{"n_layer": 16, "d_model": 64, "n_head": 2, "n_kv_head": 2, "head_dim": 32, "d_mlp": 256, "vocab_size": 8192, "activation": "tanh_gelu", "norm": "layernorm", "norm_place": "pre", "norm_eps": 1e-05, "positions": "rope", "rope_base": 10000.0, "rope_fraction": 0.5, "qk_norm": false, "attn_scale": 0.177, "bias": "none", "tie_embeddings": false, "parallel_block": true, "init": "normal", "init_std_qkv": 0.0689, "init_std_o": 0.0, "init_std_up": 0.0689, "init_std_down": 0.0, "optimizer": "muon_variant", "lr": 0.00178, "lr_mult_qkv": 0.4, "lr_mult_o": 1.5, "beta1": 0.93, "lr_head": 0.0105, "warmup_steps": 200, "schedule": "wsd", "decay_fraction": 0.656, "decay_shape": "linear", "final_lr_fraction": 0.0, "batch_tokens": [8192, 16384, 32768], "seq_len": 256, "doc_mask": true, "train_tokens": 128000000, "steps": 6782, "dataset": "wikipedia_en"}
Each number is 500 + 25 x the weight over its row's rms, rounded and kept within 0 to 999. Layers, rows and columns count from 0. Numbers have three digits each. The size before them is the row's rms in percent of the matrix's.

# layer 12 attention value, 64x64, rms 0.0282, rows 37-63, columns 0-63
096:493526460516514478501451508476504472518482508507484469509490501499474520494530546505502529485494499492520466546496512482527538482498503515505492499583535437462492502535495526492495474463478485
086:470517478483505474468483488443512500498470477523542536540472517477491477515488532462523522523513522496490496530483504468515483504536513514521518485460473475471560473476479517521486537540504506
089:517510497531490509462501473467526498498472496556475504517475527475480456491508502478517496474502511501492479536506515489508498477544536507556467447518515566463511528501500464493481492523478479
089:498498503465472526502550512493505543548531529479527465506494522490518493504519457476485466501471530469519464522489519500502486501511539467537523493482481491491445523492558474486486477534508492
114:481470507461504525533529511520574508515497494515517499470506534484484491491504452519522511442536507506501480473495543476537479513488490515487493514464485456505502515478478515500501488490522569
099:522522520490536557535524515503518464508530507485481564513494507485450483491509505473529501496545456506496527518469505521502496534466516461483500482533481466480462486472500493534476493501467507
098:480480488531509480529506516507485524470495503507513519489465477515474521449507512512498502496526505461514500569458521463505504475487548492484470508526511547483516441489461515518466514479459497
099:484475490505509473516471496468435529537533524504498507501515488537485486549528461514516506494533459476521463496529490480512496481521502549487484456526512501534475480498488487525468468500468535
108:500477469485410532494494489508491527476556516507470472497500459469487497477479487518533500493476509526518456518462511510496484502485473539484506509490491516538511505476525514526506521553520521
100:502490454508506514510481517511509499469511466495475467481492511523476475497452534531487475484500514475529475493523506471512495512482527479459484499528476467579520562526516455492504470490522510
117:488499505564506481500523454520485505493504514469509496544484500540482475538481492537524507508517502471519495539506504483468512520550532483473486508472506467504514544449511490528457472478464485
094:506474545515484517529481480485511517535485477493510491456522538499505456519534532510483513534473510451480505486482505514461436480484537516474522486477492545525470520513500452510483493482528497
107:490474428486498500533501544464500510488466504530488488468486494530515502475476512472488487495511502501468482530514484496509511525442488525506500543475450546519495471526546535503504522508525523
109:482495485494556538479550529486533486515507517500498509484532526507493511478501514499498483475459500504536515515474569526505502500494473511507494497471486560517480447483489478507460526477449496
078:492492484475466497498517509487501485490508492481531488506495507523523467464472483474561549482531460489469541469539523480477504494449487515497464523518466544504497471544534520516529516514488502
089:502466508518480452472459497454476446484502503516538517540514482470503474495513476482478507507486541461525503511501495511486478513517552537486504534520528483478525500499535481543488537527530496
093:487526544518518531546482496543475551506494468522521554508486469512481484521495523492514479486501471532486538486497475480506476560478479470536492464477494468518516512485480496521479513473501470
102:521444481490539496510504460511543535507491451491525514487520505546528515490506545462516497495507534530507471490465525538473510510446488482497482504498498481451489475548508509484492517483484483
092:491533496519540476520543528446482479471490511495472542548482490479504514502511522455447497559504508464511498485500508529500478489472479497500458458553477497500506470498525506485505509508502519
071:478489517525467518480478483512487487486549504481471445512457517476512521515466505503515547486483424508520567498463508492525508485505483496492503503554524497502484516515530504500521522490474483
120:510491469488500492513497497437499508503503519450486509480507485476523551501530528485479517522550542536482461486489519493527496494527535510430492516510479450538491496493497528497542499504502485
095:527500487464498492441494502518500479508490480464517535538476523538499523500518514470485474488502471532502524476488510501464529498505527464522519473518569528523515494524473456502483465470527467
096:489497466498505516520514479493539457489474551474543509542497512455469455501520494494496529532504472459505509489488463478497538541505447499505511517510491540491495513509557504537493511479513486
108:527500505483510452494510463506547470511486530544492502505491530484515497482513560477510491516498450513529491477543504499462501498518461510498490452500460492542519464533479504488486542470518483
106:522507497494486505457479492485532554466482485485509541501499451475495489452505501475484506531484529492544512502518525492523503509515503533438475506560463507467496509519504511440498489487491513
096:569506509497535485460468537501485455509527489516496534478503522513536514506499522498506493493507504532528538505501479509513516484500531501467505499465450477495507487512485448530496488554441500
091:503480490515474508519491478484460474519486471525497484501504486500532501519511479473480482470494486525466509516555514537468472535515525495517447500531513464557432495525508527511509537482475486
# layer 12 attention output (transposed), 64x64, rms 0.0876, rows 37-63, columns 0-63
097:541483518497477538500546478502499495534491481491514508545489485482541475499498473460500487502545491521490519469510467503502499524490506521494453515454456558457475501496493536501488485555510485
089:510450491514533517508487487500495493511478532511462453488529496490493490456481484533512528485528468537510542428518517482489483483516473503459481537541495508514507529516498497495516477512557485
084:485494496484522487530498494532487462493527536449532493509501526515525508475481520547526498479537498546494493453442495503494481532510494487451510521529472481498510444518475523509482468518527492
091:513500497519528519533509477484459494431499488462500504511473470502532510495497534524476496496514472511473535497496509518508508514484464491527521492532521516526529490503467461504441569476475530
109:514520506542549498481496493469498514501487492490504501510469497549460504509497523474538503544446524477522518479469466492492521475518463509498478469501571534523487495503499477478476522504529457
100:491512487500506497477511463519503522503519474472506492485549492520536494504500484531459457500469516495516454500539523532512523533516472459512481522485538526515487481490468500421483529482531525
101:533506490470483505496487465481512494492492534490482420512551507494536493512485495499510496475488512535491496474515470515526517552514486508526474491529470501481492520524493504500452522519560446
091:499506505543482522499546478504506501437508472517489490499514471479518552450517492479508522520484538481518536536481473493468534517494544475473485520523472493477455527507484506524470472514516486
115:536528502508538461495502521452468493466504466512515464502503496519442471539529477516521506482556471501514523529511507499487520494512526463456483509522509483521510509525487451501456496500534501
095:503572496530496525497456488487522489494487516503535482513484516489513488531547490466522525512495507513490542508473492503485440454470498531509508508478508510460449454535505505465509485510527502
118:517481465528472503518506498464550493501503483479492469471523457471509549476527488484489502500486530506468530500492536502489482505471488557521495478529464510503504465569502484491509512480547525
097:495500444473537493498494523492509479446500523538550482499488460545546511482458497491523514492463520540501492507518525486524524482524503514510495514531518490467470497519491513484509470461447509
108:500534543474493494519500461514466510472490538478523500505480532529478440530513521482482478512523498534530516499521504465500466472507511484505531509511520434494448515488492491494508536540502463
101:520495510508464454476489452498502477480474533448496486507481505528513449488480502534552478521501521517487456508500445523506524529509545462522508491497537482508518514526492481506533514498534506
075:464531512498530475509471509506484507507487510511487491520495518501449481494520464519463467541489523526581468501468515538513513455513497516495516503513488460524498533504487491497476514530501436
092:486474484513524517505509528450487519521487496520472461513497508477497488486458507502490513484531479569531522525515536449506487506480487504494503506534455526482540515528459539498489440499496506
088:498507445469516495491513485520528515519531538528469483507519504526519546489523499507462483513431501473465499482506494469524456489506511501466475512493512502523512482492522497454543532480501554
099:461528496512473517495472491509493526507505566479518478486489489515513495540479495499500454512509474484514496463525466491534479481561495516532469504466513510548482523499474476536544460512475500
085:495442503503474497507470464542462526549508496479479486494533485495545476485501490531495525479498513536505541521529478494528514514520516467500530547511500513474504508444492505460508466511481466
076:514486507509537468482462502494526502517520496515494522532531479511512516480535443502503461505542534468486468488517521523477541498478484514475546517513464473487521521500494482461436502503530472
127:488491530495489498497496531513468494476493470503506463514494459513462509570522466476514517489503516470503558492537496517537532509487446492535465514491476527502472540466510514493490461522517506
095:452553533511512498516478477554525512484471537495488492467546491479531499453486497522500513491500485480495467509485504522524445516474468531491511482472461512482515497505510522528529501512462542
095:535507496532503511500494497494515526564504459495475471507462474506483467458490480498530470512464497534515484523520553479505485486517518509503500510520500454507519478494451551492466524530464530
106:476535488532500516480484516529510541530478458489475517491495528494458488485490468550529495462508530512486524460479445489535469495520565472517481504493509488486488512505496526500554491490489491
101:505489516499492508552484529496446472544515448503520460513501515483510528522514490490537458507526487473525487496454495531556483503474511511519501530469532492471534490496492507490510463505483454
090:422515500533458500460504507506478491502490495488501515502528515492454500538507527522469533511512494491485465487494538524482501504472496464528498534485467497493510535537459528469552495487526525
089:464502501442513454507522541521501519473519526487494549514485531480521480491501478486459477548461540505515543493480465486519480519466504503517542515503478505489487529503513475481480460510508533
# layer 12 MLP up, 256x64, rms 0.066, rows 0-79, columns 0-63
099:500544464504492496499501509513537496480483505495579438488538486522498477542532498514517541473512514508497500528493524505476516514492534547512507518507501485538475459501497532466494479515543514
100:505508478518457511481536498481541539482472485481469492510475462504513503498500477455503520490506477487493488499507536493542512540513591507491518496504510464459489466471497466473511462516495491
100:518516523468500527540516498479519480500525537482475494470548450494489501483535495489455530506506524442521512495477499498505489545524516489513544557522500535486528515507530490493489520485548505
100:506490493502524534518510490529543512470476500458518531478509478530496471466452515461518524505471515489521452467510495489469512518481506542489480473526495460508476539517482471493441535510491488
081:486527498514462503484515497532493526482497460462537483477527506516516461496481511505486435488499486478508498488471484486456507468490490508536468457494534477522493476457489525493571528498473510
101:491515505484473517511493509485507485464492491498500499501527523455510483445543505523533495503501491448514454477443506515468481508468475541478461520449520498513511502519492497474533519547537491
105:520553513471503512502450549515495556514534511536467528509518482547490533498507535470498488474504500465482543521519509537493519516492537547522469496477473481503519500495530512512467504496500503
094:490502500508500520490552486472512428534488509516519501491543527508471472524487506551480487525498488543448500521526494518514492450497551537495525493558500492516509501521484482519505511497499477
096:495507513472531456515494499497510474448501482523534520506556476511471538482520487498498478434494478448487574518492516508523499501504472510516476507483485466506523528526528500481515507486509474
110:532520488501495503514509521502515487502491458472531491457577464501473525485476508515498479492513476537480468513474520469533460506489510524479463452476555493478540517532489505493490473507512495
114:481505522519458538529521509446527493469475491473537530518462497526463465461488457485474536483528506511496489521504501456517517485481525517494454513510524477492509528465469508485484503522494461
105:493498510515506526533514479461514518529459498540466531474486520521513488486521527538510513486528442480515486524480476510470531446524477507480498507508466499522539478500559516480476513463521491
114:460560478522487521482525527491470493476515509500516506507522479536501514487476489520475567504530496474528529504497510461534510530524493519537497523536507484477507464519459471480491454507529527
110:506466481482459484539536528501505473517486482486507481497522496526482502506506542465495472468496504506508520480496479522464521525479509545450487489464528514490494562536507488547490537508471458
101:491518495487465487492455474488495488549470492513452511506517499508490530465511485499499471540459483508470475528441462497480514478499473519532491488460515526496537501506530548499498560499511502
109:473499470545443481496562496507524501517539536499521497495490503506480503504471461477496529514466500509511512485471452459495499479518486494479500490451486522487493526465477529530452501538530505
086:465488471501500544476486517486525459488532481492505481514499514552486489471505516511502508473536508512489525490470502533439502457545527493493484512541534480468515507472510528516565501515477486
095:535497475465478531496493473503490479534495473502488518524515523496475464512534475549520495497468513435499540476497508529531486455496526489540490473511502480520513485505509533497552522522517453
101:526528474530465495536515513490458498566502512495463511473470484476506496502500502522539505518538481490463528473507527506503515530513516541506449501455490481520519474494461511491444506495474499
102:548530502522506565500511504508533495503523514455496523470473494488503510521523510473513539476505499517508514496525473534491531495484499509549518551469489432535525482504491494520505509520507447
102:452509482481476488469502587465527470531537527507515496497469541535518488479538514500494521490499486505468530519474499546505497527512502490532496470478501507501533514552495495476502508530501491
106:516499512548493528503499500507513442502538461554487511482493473547528466449468528485509496513526505499504517528494494514529476472487510493505525525526510523503522436466528505499493529496465475
106:514467484512466493549499532475489452502531511472486499498496515512489525495461457549518492517511505488511499533461471500497539485544493491487488537469470476444532511519531530536487529494498523
094:532524473503474553484504489485497507471532475514474509488530534504520456493497499450470520522536445497481486478469485511491458508506474546515516515534512526533504514497514455541476491516512472
103:483481479547494495502519537436530533513548506513492502498510515568523470493486519502525516517477454507501530499491492487521510525501484514532505511493460426545491502495506515523492520488527501
102:447479471529503522455530487516470461499506499471478473497523471515532506481520481501535500530481501517535542488465471481489479445506478528523510507516459505512502475438529504483519519509487518
095:471542506537472478513546517488530473492491483519527488525521487488491489491540513510489551521554497511516477503499544461490551496524513498505527510507477491522485496461516485498479555470541467
099:549504522528523484492530512534549484501515472474478497477513497491523465515510494496498548526448509491516499525460485533507492492511534515565498498512524488531521428503492518494479534492502518
102:503485511496459536487477482506463484492496500495517457495486514468497516508502464474513509467539468524478494496531514480530513518558543514552508510468526450528537533520482496465489500525472471
089:497508457479527489557483511509539487500494496474499490518468480496498518511473512491479480504454480492490442532466465507498516496501556541510458432479512522487486506476503467515467511481522493
096:516486487513498492550504490498493479483496523508508531497499451519473501512527511475472526503521480439509519460500510497510568522523503482488525531529491498478471531543505525506471476483572486
112:510494482465507505545514432474516481474492508504503590483518496489506509481454480486509516514477492503497489482513491530507492506508532530442494477534476500517486463494519550476520510524484501
096:500496497559502523504482470478484473493528462495516502505452515496489511486491539446506497513481458510541491449477491435514515510480551483505520484487449498501512480499488523455504517486517486
105:504497512466465530507500495455463443484488502457497465476514478500523515496484448533470522524504475444488492472484497500485544457478509509535528518511493491456487508478498491485545487507483477
098:544512469528469514509452463456543476516513482484468510522503473496454527490530476506515514493476519486452449518491479548489538490531480514483494516506515479476469493510501524494513534493510467
097:446457491536498500544528481519508495547485509519491470508508473494494485442454494487479487513514442462482490501499494513543470528487530509483482473469474497496469473479466493501502465505532494
100:502442432507471491490489496515547495549462511528529448506522497514514483474547505469512492528482468483490504458505519518520487488516515534501506489461448512489501482518499482505503537520509494
096:465519522466429520554526514459513461463527476495497517506534521487479496495483464473500453487505541467497487495506511503505502499479464521516523502513498525516493474513463490467536515536525492
096:514501455477468538524481542496515502467537504495480486510515548505502506490510521523515514499484454505515529533491487535523534482532520462480511503552490494487505515449527503450502531477531540
102:452502464533468499497508476519494476461474509461520522496453508546467523472474486502476471520527458488513493495528510511512507493522525509487455451472456552499509479534478504516492504521488513
102:499474526542468465504521462534507484516468500500476508508516515478516465519505518509527465534508513474527563504473489487523552451530503510475453479505511477511506518471500503498497522473510445
107:522502474498487456488551500506516469499501491558509528493487438498494493509448512466551510489532505523502496501477463517520496458493499542498529515481518480523514479453480481505480529514494458
089:526531478526488490476487513500505482498523489539516514463529522514475487497477501451498511472469488458482513526453522490451496506547479518481469449525465511483512480522519491525519562498526499
094:481498529506520495506473489522477508446545472550516514497518491517444492499471492462523547464509481498504519474491478484508515547528466500519526492541487466485470501532475517478476481511527465
097:518539500487488493525501523484551486535479492458510497445525466480492528504539499474495501483491454451489533490510525501521492526537475457499458449466490476539493508482519504507514513481480507
085:476517493532503526463496488519569474498470469487496511503519494508481508505473512483450454522463453532467472470457493474540474496490497536504506458504515530465518499533510507507481478486515502
105:535522455507486524479508529481495482499509497500511478500519524524480487511497465476547505535504459474473483482438512466492489513521531497461469498474478549509470452501530547478466505505502477
117:512474485493492514505545528511501498518459515498522452504504494515513467462470503453487500529492461516540523461479483516476502532482488534476500481506501477487591517486460493465507507506521485
077:463499467482534450523552507517491467496473486508548517501520518482491492513519466499543509508530461487503504491511536524491485490462538507510483476528478480489484437490470489512506520537524540
103:500475494515482492528520483475508448496531490499467511523506460563443494498486494485506508520530525524487474518473477532460507474495452454480510498453468496509548541510516513498492481508510491
111:504482474558445490521478469514435518506520486474505549551489471529456509475502491523471475495533466491530529518509470490503480478513513499493502474469513504532495494485499497524458480507503481
104:489471496525488502495512474470534520524533464507512482499551488537485503443505498455497461506483497482526537522526513489494473463507522535517506491542518489519483441507545492496532530502530480
095:462498486511517456478544480471516487476487483481530503526536497480475486475437488502506497492509519429493498465454506529510468484509483514519461522473496487511536491508532487490461456497498518
112:500510499489519514515552517449462442483471516532516529477510533491490541506499512505475486484528494485516540520533486476487515483484526528492491474505486449473489554507491495475466524537491534
089:523508509519464478467504484540514460510490490521499466498528448502459513534499471522484488498511501487534517511494492441499531446518524516530522513500526488513509488541448488497498564509505510
096:505512528475439514518496496520493513526509488477504505509467478490522479544483481459517527488508488498487509521457517451476491474488534547493518502507498453530519461496501511480552529507511437
108:497563477514506540573530506468495529503476495486494510483486523489524521545501509448480492516521495511485510487508478458475521512531516515487492486525455499481475521485491520467457476469471489
088:504546467534509509502527500472546494448512449484522536507527473510501488492485483472477534473503507569448519463522533486507533519520531495520521475518500476487502481491478486511513515489511518
119:478514514532495554504561502500490475535482483492500493498498474507517489459480500455525502496510487512482512490455534487440476497461489529526495495456510446476536459479490477510478526494515511
100:533528480468510495507475492514481467457507479529496557522560479524506479470448505484504494514488521479486495519472493469484500526481479487518471478497475470534457490511528533498486450467490480
101:517536483509468496493483511496522476530502476531499516494516490494439475505486467477567461530489465474505520454468499457525477494492497533464480463507485505491480518517492469472499470461527499
108:498509472460515526507503498499497483509483533513504481506509520523520485461499509470511477464523516485525551523501450553472496482489491500491508499485464502510502492558575510509447528534500529
120:522501522543486497497513487464460480466537473501490489448522481514503511522475477507516490477474460499505500470537490507492490479550515535466499417486474503509470521490487499467512458488492478
118:442525481517480505473516490466482455497492523486473493524480519497539448494499453480557502468531544475493479495477475517521554481507541542466493508509505484495507539490504491506490505505510505
095:526536545496467492496498463484472479468504475539467447467505465486496476456500503475511477475475475464517490492493480508538500455546517516514485482515488516520475480544506515473528503490525532
105:480544500507477529509507537486514499482510510469508535552517516482480496463450474508519479542468505491480505476489456484519453477527502470520497520450468501525478492487527535511456535499512496
107:473491476478527483501517518503499484554525495491555537481515548503500463500475480449493481484521441500528516472460512518496526542509493495515510459512528452493494468483513515465487499526492492
108:486501506523450469523493486517478457544483492504534476483466454516499531500491497476499512468504464489520496513486435491544442450488505506488467499517480481500528516520481503509479535520477521
095:468533480542443484516503476534506461508520477502491542515472498472457519492486518491499487502488500526530509504498528473524560523490534489528478446472510495470528488476461515525518479517518483
093:529505506484500462532492488538532502495520484489491529479458475535487502463509484489520478514535516456526548509520454526485501497484499497478531499512511488507471495497523539453487527517429467
115:467499489447489489548499473533508479503473486511490498512544424523492511470488469556522531505522496500491523543494474511464496491489496531520475505529512492479524525503490511492507536458483471
105:504525474491531514524505478534498466507514497532449524514525452552497472483532477478525546502530495492518458498485513458520481523509538459486511494498514467545470503516534537487484498497515490
108:481519484509491551522530518470483497497516510499478527515514457479451492455474488492511529466497488470492484470479514513465458473509522508466473503468439465508483486501481509475525483541535529
115:491479477516502535543464476448492479486474479514503471494452489546495493466533502482518485432485518485493535496482512497482530464512522515521504509462459488510527467475509524483483535492479523
107:503506510522522566511525470484497459494487511509495529490517479495506508520491491496500529494459494486503536471533494477512487503526529474484468490523517462527518541501484497465478472591468528
084:526518479508524546550511458459513502488526468485475540531504488512483475503510488505502433503505499451533493480469483512481480498513439515461483504493498484507505450498501540498534500476498502
097:530531532523447454500497500464450506460548486534506538450548486547502505505483517462488477527494523504496494493513503539499519524504509480475508486518485494523503487487507462466495465498521489
095:461472462459487496510558503487465475512476485485486512484485517516527519478515469512479516494526539499465568519477491508450529516541500498550510485513506485497470489487529508504510499490545470
089:488541475514503486539489501519518478475544487502485520528517485540528495500532522482498479489443488441476534523496477454532470522514505466528545484462474474503483504480538499524522509489504498
098:502511499489551569528494483492499506490459526556489518508550458537549506528500499520564504520508513499476514504507483531481518482485505516486504475484502449509529480507494502532497471501520501
# layer 12 MLP down (transposed), 256x64, rms 0.068, rows 0-79, columns 0-63
097:515487500498478500513454514538512505470499492449525467504516481518493508525491472525479512461502511486483489544520523525480534534463575539493510481500489464484474509507534518487461476459515521
096:511540521493506515487484523512480493451516532497446476510510475555494475510494466530467488498477514492519533539491500495531495518494452477491513458478516505492487503483533543463451495504528547
085:544493515522487477514505529438485469517476502457475498495529521519543520531487468494476490496494516508475462490559493491509521474487517479489508478530500532513509535452496476518500459513502555
105:457476510499504520511475472485514532501526488503453516493492478466540515491490459582473494464475480533503499497523545522511468493522523483527492526539496492486519530465479508489522500482464521
092:502439493488518463502461492508485491461512535536483488499468512493472535498525485484485505519485531525494476448489498528521496546503546493489517540489503508503461504521501510552536444519502485
096:514480452506565544540533512503495521485520459498477476488501465500541481552460503546463498527526524507497483516505516506471496502482483481513532497509475534491462471465480492476482503494490507
107:480492454503543512518474519485489471489475497502520468516490566483506536505499480493495525523493477498514473501547515484501525462504491489499547515493546472509476478477496536458562496525498459
089:525516509481480526546474519528532562513477535496504528489489486515534527465523509484481477476536526504482494491490478541514488542493488451460515501458525513496485481479536484484478463474497470
091:515487523517525500492493505517476474538473529488503501474486556517508520562472485494535517505539487516503489498500509480523479484483470463503484548454496482526464514544508491451483483471533461
115:500475531519512501496508493488445494533518459465498496464487496506474476538472503508473475531500493471516531520485496458507509471471492524500485522487494526561535545504495524532496507486464564
111:505489520524471475486479429481493475450529525522486519458524510550447477497522498499487519497508509483511526527502475533487539471500506494524527517496451520551498531514482486494513471508514502
090:507487524467526508489547488478513504537512505448540512510518509497522475464468491524462464507503511506520463539521466526483482483502530535533508506534475509445519527481494478495453507506459490
103:527489545479467482491525491502519494469501456495505457514520491518490503467444496492449510506518499492524520481498514511504529538466536514496524471534513498471518487530549453509451544499506497
106:480487516481518529474462469529494501492539515470508526503470489475508522542475491502513530530511533475512536496471491455514468527488522437548501500516538483536518474495505472469479466490530499
108:467467457524489487507505486497516507513536518472503509542495483505453503463535477504518505549492520505530502506469526515523550493519520465509486484492500507477506515484516491405477516486483532
098:511495502481513518491450500527533481502530444511503536497490494499518487488482507497499508511518502510520525479470436524508491514469460535516493541489522520488508572529463471475543492479472473
113:526522483492500475485478469516471541488482533505456490544549505498477500521491478490506485532498514499498467502506472481489503505444556508475498489498495534534455520528518489510556512443508510
098:488493495521522521481534510519516493474488531495469475480490481510509544519484532440491510489521478526531465506494486508486510503465462536447576515487494477472532498515515474521494493479480544
097:475506482478492499464481493494507542448517443471548547508510540523493499506469497477479480451510536495539493506502490492505521470476490457518534503521485504484471532512537503546531493516503508
084:445459532459501460504456541484484484503497514525509526484541494487506487498506484558470492537487520520512460502451503480515478496485531496470539499511520534534472517518491501540498495479500523
105:492494493458485487444528502486525483509518518498489513534466520455553450493500526499524496491480500538514504512510513503496491514459501502520585539518495488501497531492500488479490457485453509
098:493540497468536478507536473482472530525496481492487478468550495523522490515491539507489457484458532500507510491505512499499503474477502475537485482514490464473444533469523496560487506540516519
088:545541533492501475488477465513463526531459493494492523470499456513467501505508502536449507508499522494551497507492459519524496499485532487497487508486506519498489498506508448527572467493477513
094:442516491445527509489535473513465476524466562511552468454502517463521519509510489524503463482507507491504537483506543496502498495512525488488504487525508517487514540507495510444494501492493484
096:477491522505507475488479505538508509501521500496488528478507487495477509519513481469489458469537543531476442539535535518498478515497494509564491490509504497422505484497482492465514476538512522
100:517507533484492528554455517508534483509515503492542475512487491483534506511470473521476487515519507528488540475516487483527512440507515482475449470488482514501506536503467514543513442490487482
100:529540528445491506512511517503485519488514527486464525461502477473544487562517520516448474492500475493515514442469479513474517504466532499537521469502494476518471511516489517534487485515500499
096:513512462515514485530432493508496563504479553520510491490493513466475500526505481494524535501512485498508494497521482505501495506518468473486507504487502524535479518541501499484511407463521503
102:492531478483525478520474481509490452493517495493516496527504525520513487509446541461573490477513481550531493495474530508483532529496482522464459480476506484476506492505516506546470495499531486
108:492527516454446505523485516479462524502463532509460484497537477495529535498523485523535480494536488524528518464503552500462470484492503480489499481465507513526472470525491500532498538516497464
108:524483524483474485467539481487558489482521487478484504497523491501515487496509485512515486471520524558480530513507529485515480517532439519523473457484495503518508554459524481469465492498532468
105:486537474476470551477534519481557493507514526476518513530480518496500487515504481500471470446478509501468513550486475496512480528563490502511512466502492461486461544481527499485505480505503507
105:504491477457513506557501487516546482522500552499508508509490490452552472483512537481479513519539519493501516498516534490469501504455515471496468521510536487519484520490459478494484442481521487
096:586468519471461461490478521523493495473464521530469474524508502500497498467512465484480485496528489504492527525483506527474502500515516513505478528488553461539509518506503530486482525513489457
090:488485492512513473481537534515468505503500490524483483514516495534502440502445493504470463511539502522545502483478504486500451482493439513515515504481514557534506497538535494500463505524482519
086:490539518493499487481472515508486519409539517524455514498498513513485475488528502483510547461494521528517494517473541498489474489509470529494560507495477532495490535490465494470499507479492481
081:486516521518506546522494550473476477498525510518507519493513494552502503516489514465489451469505462541464506507505482519514514464494518487482505476533477453489506517551493464508508466445503536
101:513505512475498483479457493502490494522522539488490461502505490523555524511503533492452469508504489478543515498494499525497522455474531474507501486511488548529520516506551455534484469467451504
098:549486505485507501515515545499514500487489514458507507507502541496516493545530529522465492493477521496526525482515461506472497501469550443480508501485510495482467500502491456534446440501512525
099:501474499498551518552495512483491467508529527518471465470482536512521478475508479505516491446451469486502509531530509513536509497502477481476487535556486497482502506564503488462512491501478501
082:505502526510493536525472504470508523480499444508480521515492485544508504473502480532517546480582460524513478519545487504469481480506493486475521540491471487509462495531489488496475473497500470
103:524494474459527555487496490522453493518494495489505511511476500522531519523513486524463516480494493505540464506458478494539487496495544460532462518515443502476478505525502452527537505482513502
110:514468529489494456488514510523501470498553498527531498498482478539452529473493479490461481522539500544522504498487448492504480553539540486491488507506464504499468483500492505523519457533492499
095:515521517500475498492531503455508440520490530492484521466495508507524503513499485523497454512468508480489520498522531530505501502510439492462436472496468560524541511465510525519500510503512489
073:495474460482480504488552504470474536507519496485523533506522524495457498500505511489529521521478521502538521475485490490491504482448498547463569510538476490483502467555470484483499511496514485
100:534462492464457499518517504491462499499499483501497486472514444531485524477529488496535550480518532478466581483503500503499513500526513499493460520489490474541477488480511512496515532542482505
120:475475548485552509550510490521516544477517509491506501524495534490510500469497472522513477511494490485530524517461486511495487495508415506472497477529518511523474494538467498474455513509487467
108:448517498509527467488537461515519488507466475520491516479466481524518531452480557514505475498534480530514515491448482511489475532524491505498516498499472529515519479484504545474509502541469469
114:500534508548462538461443484502486509498494528493479508492517476493487501494520525488472514480450542518536491489470492473514516499523440495487551488507497540529525549519498488481487498475522481
105:517491531511517521476532539507499517492493508524477517516505511510513477516473491504553465478492543509474465512468468516454464499486389505507521501506502506516494496508537497492506486519473495
102:497536492470528471517513483531511530527547510481513510508486494498484518492505488517525494465440503491507503473501489526529508513525524491485495513440483526450472505463489524493563486438514505
091:457526468501512533503505473493469503500470456491505507547513487488530550537526508510488491483506531459464468501524484531503501480495496511502519479535481491497486493492449517566540483504463531
094:518522487549485489513490530520532500557513469472523484509510517492518455534492488496465521481465470509488489540487514462503478520487489487535511540472512427491471514472535503516473517517500480
098:518515498468513467505479526486519500460516511488513512468500526505518532488486490527479516505524491486543533473497545495531468475469527531496459527484525549456440458531490523487490470516491489
092:496532476463557466509502487509513458517450497528519540473531563498538465463515488455499457494481518512494495470506527529491477521487456500511518514487505506466492508501480520530515497500502512
099:524472507475515461549492516508509504560478527483503479469529494523512529470476490510475498480510482506487439504575515528508488487537528476474498533508494495539496520471495482492463490495468513
105:483485535523486492473492533487517506482485493509515507506514457504485494439508498494531523491432494494549517547492492481468500516490464463527467504510502487498516502485534499548552475549510481
084:511467492475492499492486504481456534515495562462491484541532527548478499449512498516469534531463478468518504501502496498468512485530502487532490537523501472552508490490512486507452514488512476
096:527513524501525503508475483544508510481499516526475467500477542481509496518503505512501504521528493537473454527528487461555493492514474478493485539467449482503510492514479512463481505528433538
085:447514511522517533474476513505487515568506538473512505499496518514498494498502498450510463547473545527445495484496505491489483483506469522503474483474466511509567515471502496482504494533494523
094:555479506493511533489479455503533518488500449450495520528471478483505503512490521542469509540472486502483513497506477479486470539552522486511442501467484499489519505521541510473515514504496531
117:522503446457561503510492490499489464462503487539490476476510503471509492521473484481489477538509477573501521513492463504492480489511510512521486499527511499508499480556477541484545487525491520
128:492499556524496497479490515502507516459512487556487488526522472509525536498474486526484500513491516497537493451507477489526508465463516517468559469475528518507477520474458509465490487471490541
112:481519517518454508497497537513514556492490491470543516498513495531430521509513500520488514525495487466497490477519543478502543505477507542484492500492483512464461476475555488461521483497474489
087:508524553520521512456463541496509500520524466488519475530494500492533485498430505522483493516510496504498510502507488493473472510477487481494544510504483545513520467480536437482529512519506451
088:520500513484526492464536464505470487493505508509489512501520506458547458510543556498495525535513481482471512494482496531508484450455493523525517489464488554520521523491521449487501497468492495
116:473474481527479555514494512475505516525566496467496532463494505517509467538462477459548515496469512468500545519479547469497492487487505478511498505480506528515520511494510506509466469522479473
095:498513491556490492501489498493528452489517555489505471511507526479559513532495489499487465474492526476478464510491494524522478525534470483488518477515477485525459544516446493476519470530521496
099:532499518482508444496510509500488526525506541501468489479483506510532519514464484471492487493465538487510445489504493527483486474516502511468534515500496500525461507514503479589459528475525508
098:471488472542525472529460489518463491502490547508535466541502505521488507534453475516518528528503460509467488476514471471478473504500530489500456461513535519517520505499478478524529498487527527
098:533512497508488522466496499523512454475478546538499478507508483512435473477494516496506471517532520486518509531499477472480494506479494521509547485557482518461486493495487542455551523480498509
115:511480494509520478482516512490476499546481515506474489525517504533554509526536475494544495469501540493514489464483530461511493507465514513490485445491531504509502457546495506490468479545492444
113:494558453464485499480518518474473526488541502507509465510504450510475496464494512508503527491510517514505524512518523505523451502523505525522457508528477481455482482475525487457558505532506492
129:517486479507473513519493471490546515495514519483532477505466486495508498487474538559489469478516506435520508504498518515518535489498522463500461498469508472498492505483543555492491487548454530
107:489478554499500489499478530519470484543517447478490489453514465478499555498510506498531524515544487514493486523504540529467521495483464531517474473469495503534463477529511457489506507491493518
090:478521484431473475507493527494471497515478542492540470493534532504462516496497498508509519492476515564500501484512514462508494504448494513507448512521485469509503548488475487543512514506536500
109:474470496509546562457488502506538504502494493516481523531479481476486466532540492520537521497506477465495529487483525494523490473492501530521411512502503510477515506536480496506482468489510486
085:496534482470499543499521514506528519489463512486496540481518442495497515514509492511484507483494497534485523493508508476476450471491545472490464481565490557494519560488502467508482491495479502
095:504484485436510485515546537463465484495483505474529509480492545483492502511468521504525480495500485507481493507482547479435517514491514542507478514508556499495516466492539523497502486537466520
111:482487526483520466475494537496479499485557489517529482548515465483485485473464498482464506503522528506503496463533515507529490498501545498479563536536485486460467508483510482491480460525501527